From a checkpoint of a small transformer trained on Wikipedia.
Architecture: RMSNorm before each block, rotary positions, no biases in attention or MLP, untied embeddings, normalized queries and keys, some layers without attention, local attention windows, gated attention, exclusive self-attention, capped logits.
Training: a variant of Adam for these matrices, 209M tokens, 6669 steps.
Each number is 200 + 20 x the weight over its row's rms, rounded and kept within 0 to 999. Layers, rows and columns count from 0. The size before them is the row's rms in percent of the matrix's.

# layer 10 MLP gate, 512x128, rms 0.0947, rows 442-460, columns 0-127
101,200,168,199,187,203,178,183,213,201,207,137,226,202,205,187,185,192,200,226,199,202,158,192,199,170,176,242,210,168,232,221,222,165,226,217,224,184,193,184,199,169,228,207,212,189,230,201,191,178,155,213,220,216,208,193,197,218,200,189,187,211,221,209,197,217,223,186,187,215,203,197,171,198,218,237,190,183,181,206,204,240,190,203,201,198,162,150,184,186,213,220,223,189,188,219,171,187,178,213,209,191,178,167,164,212,190,202,186,211,216,186,233,211,217,239,194,203,169,196,194,188,197,203,194,186,230,200,181
098,192,239,212,215,209,220,237,208,177,208,194,228,219,180,184,202,186,213,214,221,219,205,217,199,197,184,227,222,218,180,160,222,185,235,187,211,196,222,203,221,197,176,167,182,220,177,177,203,225,198,216,221,201,155,187,205,181,211,188,194,203,214,212,236,213,172,183,198,191,205,202,196,192,189,216,211,210,149,203,206,167,182,198,211,176,189,248,211,192,228,157,170,205,223,191,207,160,201,237,213,216,199,242,205,178,199,218,201,190,171,204,208,214,198,218,219,234,192,169,210,171,199,198,177,201,177,202,164
092,226,189,225,228,207,215,264,197,199,161,214,226,224,209,197,214,232,178,218,209,183,197,214,220,197,216,179,218,191,206,234,191,209,187,193,224,189,190,175,157,190,214,180,226,194,228,183,187,206,214,177,197,234,191,181,216,163,164,227,195,226,200,206,228,199,205,224,197,215,205,219,169,209,223,200,210,173,187,208,186,193,193,225,196,212,167,206,217,212,212,159,193,172,185,165,181,167,185,181,206,205,220,207,166,187,160,201,211,221,185,221,188,221,198,212,202,211,179,213,169,202,206,176,215,180,219,168,187
099,217,196,183,202,244,224,203,217,196,215,154,200,182,195,193,174,177,158,201,191,227,185,203,226,214,156,208,198,180,212,197,230,239,178,196,200,189,182,176,227,178,212,197,217,189,235,209,156,208,222,204,198,216,214,209,216,200,245,172,183,209,193,215,209,239,220,182,188,205,218,179,183,205,197,197,204,208,190,194,212,197,167,197,188,174,194,186,192,167,193,195,184,174,225,208,212,194,190,222,198,201,206,264,186,219,233,212,202,179,180,178,239,155,209,190,211,177,228,200,205,180,200,197,179,214,219,206,191
110,210,208,191,219,248,185,220,212,191,204,209,195,186,192,196,183,155,184,224,168,196,198,218,212,198,213,188,237,197,193,179,209,180,200,179,212,188,191,174,213,199,193,225,191,228,168,202,204,177,223,210,215,247,195,206,214,233,204,192,192,188,213,224,176,169,190,177,176,215,219,198,195,195,268,234,198,145,233,189,181,202,205,199,203,241,191,209,207,186,201,196,221,225,211,235,212,209,191,200,211,220,164,203,229,205,205,222,213,208,217,211,178,240,223,179,196,185,194,208,207,203,222,177,195,210,217,246,206
096,169,190,197,162,213,219,211,190,191,191,202,155,203,204,235,186,205,197,207,180,204,201,211,214,186,204,192,219,200,214,193,202,248,203,224,215,213,199,189,208,194,207,187,183,217,189,151,193,206,197,203,209,204,198,172,190,174,239,200,141,196,197,200,226,191,201,153,188,199,209,177,200,181,229,213,200,152,193,191,208,220,173,212,180,213,204,211,190,185,235,229,230,197,220,244,202,177,206,201,187,158,174,225,208,189,206,204,222,220,195,229,159,173,182,196,210,231,162,214,220,159,196,214,202,206,205,185,195
094,207,180,207,221,235,238,207,235,213,212,203,206,199,192,218,187,231,208,187,199,227,207,187,203,179,200,171,216,178,247,186,217,145,199,209,204,200,197,168,225,182,224,181,181,184,229,228,178,207,196,187,213,211,178,192,213,193,234,207,249,186,216,206,211,222,198,188,197,226,202,195,182,219,208,184,216,205,188,187,173,210,223,156,218,208,165,209,169,187,205,206,206,206,189,196,202,210,230,184,181,253,175,209,221,185,203,208,216,200,215,197,213,215,196,229,205,172,213,202,207,184,190,157,185,200,213,139,197
101,173,187,212,190,200,197,237,192,191,205,185,192,185,201,222,237,196,191,201,188,213,178,228,201,206,173,192,217,199,183,188,237,174,233,201,169,218,170,164,234,205,189,212,195,230,192,236,207,174,159,257,229,213,215,220,248,186,196,219,182,218,203,175,222,155,196,196,173,202,172,194,193,180,186,202,194,192,208,205,204,181,186,205,166,230,196,199,197,192,226,181,204,164,220,187,194,212,195,183,181,169,203,193,225,160,179,208,218,252,183,183,215,180,183,193,200,195,178,204,202,190,216,204,210,203,190,207,183
090,201,195,215,187,208,220,210,178,209,219,173,204,161,179,201,220,210,198,205,218,242,211,202,190,209,174,165,193,207,157,209,192,198,182,223,201,181,193,187,174,187,193,221,202,190,202,229,164,192,157,209,176,226,220,168,188,224,214,198,181,190,199,180,191,204,185,188,207,207,204,220,201,222,212,225,222,211,183,170,220,206,203,242,179,225,244,229,153,164,170,207,215,180,194,205,203,210,185,215,219,150,203,239,204,186,213,214,217,186,252,203,197,189,213,228,230,174,199,209,188,202,166,204,187,211,197,209,209
099,196,217,218,219,171,225,201,201,202,220,207,214,226,209,166,141,206,215,189,189,230,178,178,150,211,220,221,220,216,196,176,206,207,195,201,153,185,192,181,226,182,183,176,205,191,186,189,208,135,167,206,208,192,202,223,188,208,202,176,186,234,192,200,213,203,191,182,198,229,212,188,199,206,206,199,226,206,215,183,223,208,222,206,187,187,216,187,172,196,202,223,214,224,209,189,190,170,175,211,180,207,179,194,193,198,170,231,198,196,191,176,189,207,230,213,236,171,206,238,201,256,191,192,190,166,201,201,215
107,219,220,222,213,220,193,218,234,217,168,221,228,187,210,174,222,205,199,211,188,183,224,201,186,181,229,193,226,203,186,165,213,189,182,181,186,176,196,143,217,202,220,181,139,206,201,217,192,224,200,184,209,237,168,233,204,203,195,168,192,207,194,200,182,229,176,193,187,193,189,182,191,190,199,233,215,204,214,151,205,216,173,200,208,223,205,181,209,246,218,176,208,212,209,196,223,160,198,185,207,203,179,230,167,211,204,204,207,186,196,202,227,199,179,233,219,220,173,211,217,182,219,198,233,205,208,197,207
096,205,230,196,218,217,213,189,228,183,206,172,198,176,181,213,221,180,198,186,204,189,197,193,195,175,195,237,191,201,177,202,228,168,190,188,138,175,202,218,187,202,141,197,168,203,204,173,221,206,191,228,192,206,181,195,193,189,221,196,188,194,236,220,199,210,180,218,209,213,222,228,195,179,187,214,172,210,221,176,184,178,219,226,188,200,194,179,216,204,217,211,206,211,191,215,221,206,217,187,247,202,237,213,207,173,226,223,227,233,207,157,207,162,225,206,203,204,157,191,209,181,174,190,228,193,181,204,212
099,194,197,201,261,204,191,213,260,197,205,198,211,214,179,205,188,202,212,220,230,169,202,202,182,178,192,229,221,174,201,171,196,193,195,186,186,198,184,221,191,198,212,182,179,202,197,193,211,184,199,174,217,224,187,183,232,219,186,205,190,224,176,213,238,227,216,188,184,194,218,195,202,228,231,163,168,217,188,203,192,234,163,172,188,230,199,198,193,227,174,206,220,214,206,227,200,203,209,192,256,203,195,236,202,218,193,188,247,192,195,204,180,217,206,230,214,185,221,196,212,195,188,200,202,248,212,174,184
099,177,205,201,212,184,276,199,228,201,184,201,215,222,214,204,158,199,185,206,214,224,195,198,190,189,213,219,187,204,196,181,197,193,224,182,169,213,190,226,171,231,182,217,208,210,187,178,191,184,168,204,196,203,198,213,182,193,207,232,178,220,209,170,198,204,172,179,190,217,215,170,221,189,209,196,184,218,233,188,221,191,170,174,194,185,174,189,206,193,187,156,264,182,220,223,197,197,182,160,193,166,212,224,224,187,215,200,194,193,189,209,208,211,183,172,185,201,212,240,209,200,209,204,159,212,185,231,204
102,219,211,211,158,234,205,194,229,212,198,211,212,203,198,185,199,160,193,243,195,243,214,188,171,153,195,184,187,177,181,213,213,183,176,191,220,194,169,178,219,169,203,196,221,214,193,202,202,211,177,209,198,202,201,242,200,201,175,240,166,203,233,199,220,191,167,187,185,199,193,234,194,196,201,182,215,200,226,195,241,197,190,208,220,199,195,224,220,218,196,188,228,203,230,244,231,214,202,154,233,172,185,222,205,218,206,206,220,196,205,200,226,194,234,200,224,215,218,188,223,222,182,177,203,189,191,210,208
103,212,230,199,185,166,190,206,184,215,192,202,223,232,178,204,211,197,185,212,221,202,198,199,201,216,192,236,203,149,184,167,219,161,201,195,216,205,162,196,203,196,191,181,221,174,188,196,239,211,223,217,218,210,153,193,185,210,209,201,204,202,199,214,253,185,193,208,172,211,187,199,204,159,234,175,205,199,179,192,198,215,202,197,202,192,154,220,195,178,211,202,204,191,226,232,178,182,194,195,185,178,190,189,188,248,198,217,232,189,193,233,168,214,194,201,204,182,188,185,220,183,208,161,196,162,192,166,235
103,195,204,203,213,198,188,208,206,217,175,194,208,204,193,200,206,199,206,208,188,175,215,219,222,208,191,198,187,174,211,207,209,231,200,200,194,185,185,169,179,186,198,220,227,163,172,213,195,218,204,220,206,187,212,172,254,162,215,232,198,201,165,237,191,206,184,212,186,228,257,206,229,222,170,193,230,189,222,181,161,176,180,177,198,182,236,232,175,191,174,226,213,209,207,188,230,204,188,209,220,218,202,195,204,193,230,209,201,227,218,177,233,193,177,229,226,209,184,209,205,173,199,153,225,187,190,193,227
100,222,196,207,192,192,212,206,185,208,206,173,193,187,207,172,194,187,142,199,225,166,229,174,212,186,176,175,228,166,186,227,215,188,200,209,187,152,212,217,183,192,197,194,209,215,195,197,191,242,182,220,209,194,181,265,196,241,204,211,206,197,208,221,201,210,191,179,178,214,205,209,208,200,203,189,183,223,195,192,211,224,192,202,228,192,178,223,184,186,208,209,209,159,208,218,213,223,199,197,241,198,218,173,172,193,176,212,203,208,162,167,211,172,224,206,202,199,166,174,231,195,196,176,167,199,238,211,187
104,233,225,228,191,193,215,203,236,223,167,193,202,223,193,234,188,190,191,215,215,208,205,210,172,174,211,227,194,168,176,203,233,192,210,161,189,216,214,209,215,188,189,188,223,238,229,156,197,211,167,196,187,202,180,194,186,223,173,201,191,153,207,209,173,232,203,211,197,199,207,204,206,222,213,200,207,190,248,213,226,196,164,203,220,208,208,192,237,215,207,218,213,194,178,193,196,194,172,231,209,180,189,224,191,177,167,205,202,196,204,223,162,191,230,187,215,184,232,199,224,181,184,206,235,229,210,174,197
# layer 10 MLP up, 512x128, rms 0.0841, rows 442-459, columns 0-127
105,215,212,202,208,154,206,202,191,194,256,200,214,211,212,188,204,202,205,177,161,208,228,237,208,212,204,201,199,225,200,191,217,182,203,186,247,210,208,182,164,189,203,205,200,201,214,170,189,194,167,192,215,215,200,223,198,169,186,213,213,214,203,211,191,198,203,188,214,230,178,194,210,215,187,167,184,213,186,173,191,222,254,228,189,189,171,206,209,227,175,193,174,227,197,143,156,205,193,220,205,210,178,219,197,181,188,178,185,216,229,204,218,237,208,173,198,193,228,230,209,169,214,198,199,197,231,191,170
098,198,175,191,186,186,170,192,193,174,206,158,183,195,194,209,220,162,183,153,178,203,192,178,195,189,188,185,193,233,206,200,197,215,200,205,244,186,182,238,210,191,195,214,221,158,195,193,232,242,191,217,221,153,216,210,194,244,222,189,161,173,192,189,186,240,229,179,187,185,181,178,210,199,212,200,197,196,194,228,196,197,214,212,233,175,213,196,198,213,201,214,207,230,201,200,206,192,203,200,227,182,196,175,206,191,186,189,173,180,224,170,186,194,198,196,167,202,208,184,162,219,178,218,184,219,211,246,191
096,222,170,218,188,160,198,185,190,168,227,211,199,189,175,207,183,184,215,203,206,177,207,161,240,194,192,206,191,206,187,215,196,245,180,159,230,186,200,187,183,187,199,179,172,185,216,185,177,177,199,182,209,168,213,190,176,176,245,187,202,190,190,200,178,205,199,199,194,185,212,200,177,194,217,206,182,183,211,177,181,195,163,197,224,213,193,198,214,214,171,192,176,204,228,163,181,217,234,202,162,197,177,217,196,209,196,215,200,181,193,204,250,194,230,226,223,228,203,200,186,216,181,212,173,192,144,184,181
100,154,172,152,217,218,179,176,219,186,205,193,184,219,202,207,203,220,201,172,185,182,174,214,183,203,187,195,201,177,216,174,165,166,193,187,196,213,204,197,202,212,183,193,190,237,198,201,188,195,160,154,204,214,185,215,188,186,217,197,166,217,190,212,191,194,214,215,193,191,205,220,215,215,233,204,180,208,170,201,216,253,176,205,214,203,198,135,217,167,204,211,173,192,175,229,206,232,182,235,194,165,213,213,208,180,203,205,167,229,202,166,185,219,198,187,216,199,204,202,215,202,172,184,193,193,209,212,176
104,207,215,201,212,205,214,226,187,200,211,202,183,181,231,203,217,205,151,214,174,237,173,199,186,223,200,170,205,229,184,195,226,222,211,202,246,202,219,180,159,194,214,216,211,218,191,201,198,179,183,191,235,190,187,193,231,191,213,216,199,230,195,217,178,198,201,198,195,174,195,198,190,248,215,227,195,175,210,205,190,179,228,205,167,172,184,232,227,184,202,163,226,215,194,179,171,239,194,192,185,200,209,203,235,198,223,215,212,185,219,234,192,186,180,211,196,201,207,191,174,171,202,181,191,168,148,221,218
100,164,202,163,202,191,211,189,178,204,175,181,208,158,232,201,181,208,192,187,188,201,208,229,221,209,203,241,185,234,202,194,187,178,209,203,204,200,182,180,215,208,215,238,228,237,237,195,202,198,213,162,174,195,170,196,223,212,174,223,185,205,216,192,182,209,196,218,201,211,208,177,255,197,226,204,203,201,190,228,212,198,241,207,182,163,170,202,183,227,199,201,185,179,191,214,187,183,199,176,194,171,191,172,206,167,213,215,189,214,175,212,178,201,208,224,187,176,185,245,220,242,214,198,188,193,188,220,173
095,226,226,165,233,240,191,190,168,194,203,164,224,179,221,182,202,195,238,182,240,234,210,174,186,215,199,210,227,172,200,174,191,220,156,191,179,197,209,181,217,218,217,194,180,245,218,212,193,214,204,223,224,185,201,198,224,199,222,194,192,198,187,179,178,193,192,195,168,214,180,232,193,191,188,217,173,159,183,194,198,196,202,201,186,162,213,163,209,186,204,198,199,181,222,208,184,240,215,234,202,208,184,187,194,174,232,185,208,182,198,191,192,207,224,209,193,202,204,213,179,203,234,198,175,188,229,229,171
099,229,195,179,176,188,210,218,200,217,228,211,172,215,216,223,230,209,222,184,228,223,226,162,184,192,209,189,187,190,189,213,161,196,196,230,182,202,195,202,186,153,194,224,203,210,189,227,198,218,200,215,213,222,205,200,249,211,187,186,184,176,155,189,177,186,165,198,177,196,193,213,229,250,203,207,179,183,184,165,198,190,214,171,183,211,198,194,176,210,175,204,186,201,189,202,175,226,215,232,199,205,197,223,210,182,172,227,145,174,202,215,221,200,196,188,232,213,201,170,210,216,205,211,221,222,187,179,217
095,189,167,158,192,183,211,217,243,194,193,231,156,195,184,172,217,180,190,199,193,183,215,196,215,214,199,186,199,208,169,205,165,217,229,234,213,162,199,217,207,189,190,188,173,165,225,238,199,214,166,208,199,242,189,191,196,202,179,194,171,200,173,197,235,216,193,188,212,207,201,200,216,200,204,228,216,190,188,242,197,211,205,173,209,161,183,187,196,219,191,191,200,203,193,203,181,188,181,217,188,205,225,160,204,196,185,163,173,230,224,193,219,252,176,197,202,194,204,196,178,204,201,185,229,180,193,226,173
101,210,190,212,176,216,209,163,221,190,198,198,206,194,194,234,231,188,183,159,213,190,230,205,213,191,185,202,185,227,178,211,203,204,153,210,183,204,234,188,198,210,236,220,194,194,191,223,213,220,209,191,202,185,208,188,200,192,174,193,193,172,205,232,198,235,213,210,188,199,202,193,222,194,190,208,172,244,213,211,190,183,177,158,201,192,186,226,212,225,215,173,214,182,206,208,190,205,195,207,233,208,176,202,196,188,196,184,203,168,228,238,222,201,220,192,199,257,232,128,201,198,218,229,201,174,211,176,185
104,174,219,202,202,176,177,193,212,211,196,183,214,213,194,204,216,247,195,170,196,178,187,198,171,209,225,181,199,145,231,187,206,178,197,214,212,213,207,233,179,183,187,179,236,229,203,188,228,224,255,193,219,184,179,205,197,188,220,219,205,209,174,221,211,146,174,229,197,193,177,202,208,155,189,178,188,214,194,201,206,199,192,186,184,190,205,168,193,218,207,200,183,192,206,245,217,169,199,176,200,173,194,182,200,215,222,219,210,183,174,176,215,193,209,203,239,195,201,207,227,195,205,190,206,222,250,215,206
098,178,160,206,188,200,221,188,211,209,206,206,180,219,177,212,182,227,202,201,183,226,196,222,219,194,200,175,184,205,173,186,226,148,196,184,228,186,184,205,195,192,177,190,196,205,135,193,210,190,206,189,209,221,232,175,208,205,169,219,190,227,189,195,188,210,185,235,193,169,201,154,166,213,210,229,174,229,186,214,210,189,204,206,197,189,234,231,188,181,219,195,230,185,178,191,207,162,180,184,230,229,205,185,205,220,220,186,208,182,150,213,206,175,181,205,178,176,193,189,217,180,212,204,195,181,191,216,228
103,205,192,210,202,233,193,200,193,187,168,202,211,189,213,201,180,179,212,182,235,255,201,174,168,223,214,174,160,193,191,174,189,177,208,243,198,195,200,202,183,152,202,212,188,197,216,185,195,198,214,234,174,209,170,193,186,228,188,218,164,217,187,181,226,194,175,253,192,195,208,218,226,199,225,207,187,209,192,224,190,187,202,190,197,165,184,196,197,206,175,178,209,180,204,183,196,188,206,202,189,185,170,207,171,175,216,196,205,204,175,222,196,167,191,175,181,238,203,202,186,219,209,229,145,208,215,206,171
101,237,201,223,206,258,199,181,219,212,224,198,186,212,197,181,219,187,209,209,232,202,183,191,199,232,224,184,179,188,224,222,167,195,191,216,207,186,212,210,182,193,199,224,212,224,234,191,168,220,171,229,206,204,209,221,193,158,211,186,201,211,189,208,203,208,213,188,211,184,183,194,151,233,207,175,203,210,204,208,212,165,211,225,174,200,200,202,193,201,209,179,165,196,197,199,214,190,208,162,239,263,207,225,197,237,213,230,206,181,208,213,224,212,244,213,174,205,219,190,191,226,205,225,210,193,193,207,176
096,233,174,185,201,193,214,192,214,216,206,198,218,189,209,166,179,213,195,231,219,169,220,187,177,235,199,236,195,205,218,217,218,247,183,183,189,187,227,209,168,183,206,190,185,190,184,196,217,181,209,217,199,202,204,181,179,191,223,187,205,192,181,210,188,215,213,176,214,171,246,160,221,213,210,206,146,200,221,224,180,193,192,217,181,194,197,229,211,157,213,162,196,186,197,188,190,149,232,232,208,177,205,235,212,164,171,223,189,179,206,171,209,212,183,197,207,181,228,195,211,192,193,202,197,208,210,210,176
098,169,207,222,191,206,206,204,204,161,169,160,197,208,183,197,206,189,223,179,219,189,206,201,200,182,190,161,163,202,196,226,170,220,206,214,193,191,168,186,218,258,216,199,223,207,175,218,169,158,196,242,183,190,206,178,193,207,242,195,201,185,209,205,200,227,223,172,199,201,203,217,209,188,188,219,179,230,185,215,202,250,239,202,200,204,155,184,219,205,204,176,172,213,172,218,205,196,178,171,220,204,223,207,181,215,181,225,202,212,209,195,199,203,221,196,209,238,173,172,196,189,209,185,181,210,217,211,189
103,170,226,216,203,198,211,198,218,163,218,153,197,197,196,218,202,161,166,238,200,205,239,177,209,198,201,188,213,182,177,209,220,179,189,215,221,199,205,201,194,181,152,231,204,199,181,198,196,210,189,175,172,171,193,244,200,214,206,213,173,200,210,210,204,192,193,211,207,206,156,224,220,208,190,215,215,220,184,170,198,184,200,235,198,181,216,185,202,199,160,202,189,197,183,162,201,202,203,184,203,213,200,144,229,158,189,202,232,206,217,211,219,177,206,224,203,228,200,236,195,203,222,221,218,212,179,232,198
099,143,214,173,201,177,209,190,170,231,233,197,220,228,196,198,165,211,216,214,206,192,217,187,197,172,200,196,205,222,194,172,176,197,186,199,239,209,195,199,197,219,201,205,211,191,182,218,187,222,185,174,210,216,220,200,168,203,207,207,180,190,197,199,215,215,194,206,196,188,201,205,195,195,202,205,212,193,223,177,181,234,194,217,214,196,202,171,178,172,184,224,186,208,153,196,198,204,174,231,162,228,190,184,174,200,225,231,207,193,226,178,211,181,191,242,201,228,244,217,179,265,193,203,200,205,152,203,218
# layer 10 MLP down (transposed), 512x128, rms 0.0835, rows 442-459, columns 0-127
105,174,214,197,150,224,193,191,176,175,181,188,214,178,211,176,200,220,229,186,208,191,211,197,171,186,241,195,176,211,210,214,202,189,208,182,230,208,167,182,186,174,195,224,168,203,197,201,215,240,201,205,200,209,133,216,208,185,211,161,178,181,207,219,216,222,187,171,178,181,178,220,182,191,194,187,232,198,181,186,200,207,210,181,200,212,194,193,186,216,189,202,197,236,199,203,195,206,216,178,200,202,186,181,143,217,230,190,159,201,191,209,204,180,234,244,215,217,224,226,199,198,211,213,198,173,182,179,182
100,208,201,190,175,207,207,183,181,207,201,189,211,193,181,200,175,237,218,231,195,207,158,235,166,211,194,190,214,188,219,217,216,198,199,197,183,198,196,195,214,223,205,216,194,179,169,201,235,158,206,209,190,201,212,177,160,208,232,198,171,191,212,170,222,197,221,225,141,209,185,209,225,208,218,206,231,189,231,201,198,206,203,172,218,223,216,158,211,168,198,206,219,231,214,193,213,213,198,205,208,200,192,179,165,208,213,226,189,222,208,201,184,200,219,195,178,226,221,262,198,204,182,162,210,188,240,190,193
094,196,185,168,183,191,186,231,164,189,218,215,178,208,212,199,213,218,165,212,213,197,160,192,196,173,199,187,233,177,242,195,213,217,203,164,193,188,187,179,190,215,169,184,190,188,206,175,213,174,220,224,213,202,217,199,211,197,198,151,181,206,191,173,185,203,226,215,164,215,200,220,195,208,194,208,167,189,181,210,208,202,182,239,190,185,185,192,230,195,182,181,204,242,219,193,163,172,212,187,200,174,198,201,194,223,195,191,176,170,151,175,205,209,198,204,196,181,191,177,262,205,227,223,198,214,211,199,178
100,190,216,179,196,205,201,196,256,220,215,215,180,232,226,202,209,215,231,186,219,193,195,204,246,155,227,226,156,187,175,205,196,187,199,179,212,204,212,170,242,187,183,160,153,182,195,184,181,187,197,185,203,183,187,203,202,201,218,193,215,236,174,163,200,180,203,221,211,203,213,200,206,206,202,214,175,177,205,212,174,210,197,209,210,205,185,185,199,226,209,200,201,219,160,191,212,217,193,209,188,155,233,213,173,176,183,190,199,218,180,203,184,182,198,193,216,204,208,238,183,199,173,178,215,206,194,205,252
103,194,223,179,176,208,211,183,171,168,180,211,206,197,189,218,181,206,219,174,215,183,208,210,211,204,188,217,190,202,206,241,188,200,168,199,200,204,213,186,201,166,162,235,233,206,170,189,176,229,180,191,191,178,191,175,196,194,222,203,221,179,185,173,202,200,173,157,197,221,233,201,194,215,158,179,172,205,187,200,221,221,244,194,225,236,220,214,207,219,180,214,212,205,144,216,219,193,221,197,176,201,224,171,203,219,159,194,203,153,185,194,195,203,229,203,179,182,199,210,197,198,226,200,189,227,222,205,197
100,227,221,201,213,191,182,218,196,212,237,187,155,207,204,208,226,183,195,183,186,202,207,204,211,206,203,211,231,191,189,224,186,209,203,198,179,213,194,227,212,210,205,165,185,193,180,218,224,200,151,196,233,204,222,197,172,168,217,200,185,199,165,232,217,186,171,172,180,204,173,176,209,186,186,184,237,176,203,208,215,255,191,182,181,189,215,232,211,189,198,148,215,234,222,197,206,201,202,184,176,179,214,238,238,178,182,194,204,193,187,216,169,216,222,218,209,238,202,188,210,217,216,209,198,212,205,219,227
095,240,204,172,204,198,177,199,207,172,222,211,215,211,187,178,224,192,222,199,222,187,170,171,201,183,173,243,228,217,219,190,224,179,179,177,195,166,170,188,201,188,179,232,208,218,199,220,199,205,202,177,196,189,212,219,204,185,174,198,235,211,187,190,199,159,224,198,133,206,194,191,206,223,204,195,209,219,175,207,202,209,201,182,212,182,184,211,202,209,171,216,198,212,243,180,180,151,206,194,188,228,178,185,210,203,153,206,186,178,192,208,190,189,216,210,206,170,200,174,183,205,209,222,226,237,178,219,224
100,215,193,231,217,180,202,214,196,191,209,225,182,206,203,185,198,198,210,218,190,166,223,192,184,193,196,181,187,189,222,148,169,207,185,174,213,192,177,187,218,181,198,172,179,198,221,185,184,169,209,186,217,173,228,187,189,201,239,214,228,234,214,198,205,199,262,192,217,158,203,200,184,208,215,197,187,189,235,210,184,223,140,195,241,212,221,164,200,211,211,218,211,143,213,181,188,211,190,170,204,197,217,200,170,212,202,176,199,179,196,193,195,213,190,233,201,202,179,190,209,195,209,227,198,192,194,180,226
099,209,147,166,234,201,228,183,175,199,190,197,216,224,221,210,208,238,198,187,203,213,223,186,194,195,181,212,189,223,209,193,164,181,175,166,167,213,221,218,180,209,209,189,206,243,188,177,199,177,216,201,214,217,230,218,219,189,219,190,245,210,194,179,195,231,222,206,236,207,199,219,211,190,199,197,171,212,185,191,146,222,222,213,220,180,199,202,191,215,209,160,194,208,231,181,199,194,212,192,204,187,180,226,185,174,205,218,210,215,195,190,186,197,197,204,225,246,211,195,225,216,214,169,181,242,180,180,207
098,205,212,210,167,188,163,195,185,220,194,157,179,185,169,241,209,198,175,222,197,192,220,194,221,183,211,209,215,172,199,205,223,197,198,230,202,223,180,206,196,199,191,219,234,199,200,205,196,184,204,204,191,189,188,203,214,196,163,162,189,195,214,195,204,215,200,217,187,180,202,231,175,176,214,190,193,200,181,174,175,186,171,211,199,150,212,189,222,145,192,184,215,166,205,216,227,163,157,201,241,190,181,185,255,203,204,214,202,178,241,216,204,169,216,204,195,215,204,211,195,214,233,213,177,207,199,198,182
104,208,215,224,198,198,239,203,194,203,199,183,229,220,176,192,216,177,192,190,218,216,153,198,200,188,196,218,216,216,227,228,172,205,182,166,229,211,192,202,189,152,178,161,224,225,221,200,222,213,194,211,213,160,213,216,188,193,172,212,219,203,212,198,215,202,229,203,240,172,200,181,230,196,211,189,209,225,197,202,181,212,218,170,214,244,178,208,205,190,210,190,197,193,191,201,218,195,223,194,209,218,197,170,202,180,166,200,186,200,190,227,180,184,193,205,226,220,214,222,170,237,150,238,205,159,218,191,217
098,152,191,206,172,195,187,199,205,217,237,199,210,233,218,182,193,203,177,201,201,231,178,221,202,181,233,228,220,214,193,192,191,216,205,202,203,215,237,179,211,205,199,241,222,241,233,203,191,167,193,161,207,213,200,195,184,206,197,201,224,179,194,160,250,212,204,196,203,174,179,188,203,224,229,207,201,197,189,199,200,246,185,211,204,236,197,230,233,188,201,212,190,202,167,205,207,201,178,230,165,172,177,185,193,171,207,230,200,219,231,186,171,215,205,214,217,207,205,221,233,202,214,190,170,203,202,181,185
105,201,213,202,178,231,215,187,209,199,199,166,206,173,200,201,184,221,214,231,204,201,223,265,189,223,207,195,199,212,210,210,182,171,197,227,197,180,203,239,208,203,168,202,187,189,231,174,189,233,201,216,211,184,199,225,166,177,198,167,213,176,176,206,175,187,236,216,219,220,176,217,175,226,209,213,201,195,172,211,211,184,213,210,215,188,176,210,203,225,232,210,216,176,150,166,190,196,208,199,198,229,193,151,190,185,193,203,201,196,202,177,208,218,223,180,187,204,209,216,204,158,218,177,185,217,172,213,164
101,214,197,175,234,204,167,198,207,196,190,216,176,192,269,204,215,191,233,242,162,203,199,208,176,202,176,167,181,201,228,212,184,176,187,233,163,210,192,199,166,206,185,194,206,160,227,190,190,201,219,216,160,208,187,205,204,207,180,236,226,207,187,216,208,203,180,201,164,184,195,199,219,202,219,220,215,162,197,169,205,216,208,225,224,206,226,201,220,164,190,209,202,227,189,215,196,196,216,203,223,204,197,199,179,205,191,206,219,174,193,161,239,209,186,201,211,204,221,233,193,217,202,182,218,193,232,185,215
095,216,206,183,218,204,172,227,183,203,179,185,216,179,220,204,160,216,237,192,181,213,199,232,216,203,172,179,221,200,191,185,205,198,227,191,181,196,182,206,180,209,222,208,208,197,186,182,180,186,198,183,220,233,195,166,226,186,223,224,198,177,206,204,198,189,202,197,189,184,173,211,213,189,226,218,186,183,232,206,175,230,264,222,208,201,204,185,210,172,203,196,227,140,209,212,216,171,201,182,232,206,209,233,206,170,184,231,225,146,175,200,181,188,205,195,201,206,225,173,209,197,235,200,212,186,204,218,215
100,194,203,181,227,199,161,239,195,211,178,213,209,210,240,211,202,212,166,172,181,198,178,200,184,175,231,195,231,206,177,183,215,195,212,219,212,178,182,210,204,175,203,200,164,207,217,226,184,214,212,196,157,228,209,192,222,217,224,183,178,232,179,223,198,212,175,207,193,219,212,188,204,162,195,181,216,179,206,202,169,203,177,214,168,175,211,204,192,166,200,194,238,226,199,208,202,192,212,214,195,243,222,221,214,183,196,197,200,161,229,246,217,179,212,217,194,200,183,202,245,208,194,199,187,215,162,176,209
103,184,225,213,176,206,196,237,185,198,230,204,208,219,184,197,188,165,182,218,201,194,177,201,212,186,190,204,170,194,216,182,183,199,203,186,182,197,224,186,214,193,200,192,210,184,204,216,184,168,200,226,157,219,193,204,215,175,201,223,184,230,189,193,176,197,169,189,218,213,229,224,189,187,211,181,174,244,199,229,167,185,230,187,188,175,209,246,186,193,228,220,186,160,187,197,206,209,176,177,208,193,193,233,187,186,189,204,219,173,148,202,207,198,205,198,171,237,237,212,175,208,178,161,215,232,175,176,200
097,168,209,243,208,231,191,217,210,181,229,189,190,192,229,204,213,231,188,219,190,200,218,201,224,203,165,182,219,225,210,229,194,177,176,167,186,221,199,239,194,206,211,209,175,155,221,167,165,213,201,176,168,195,199,199,188,197,211,195,208,199,198,202,189,193,147,201,209,213,187,211,191,208,209,236,245,197,179,190,213,220,186,176,206,222,220,233,193,175,233,208,200,211,168,161,238,205,176,208,203,214,204,225,187,191,212,189,199,219,209,196,196,175,175,199,219,176,177,195,183,184,197,209,193,204,171,246,184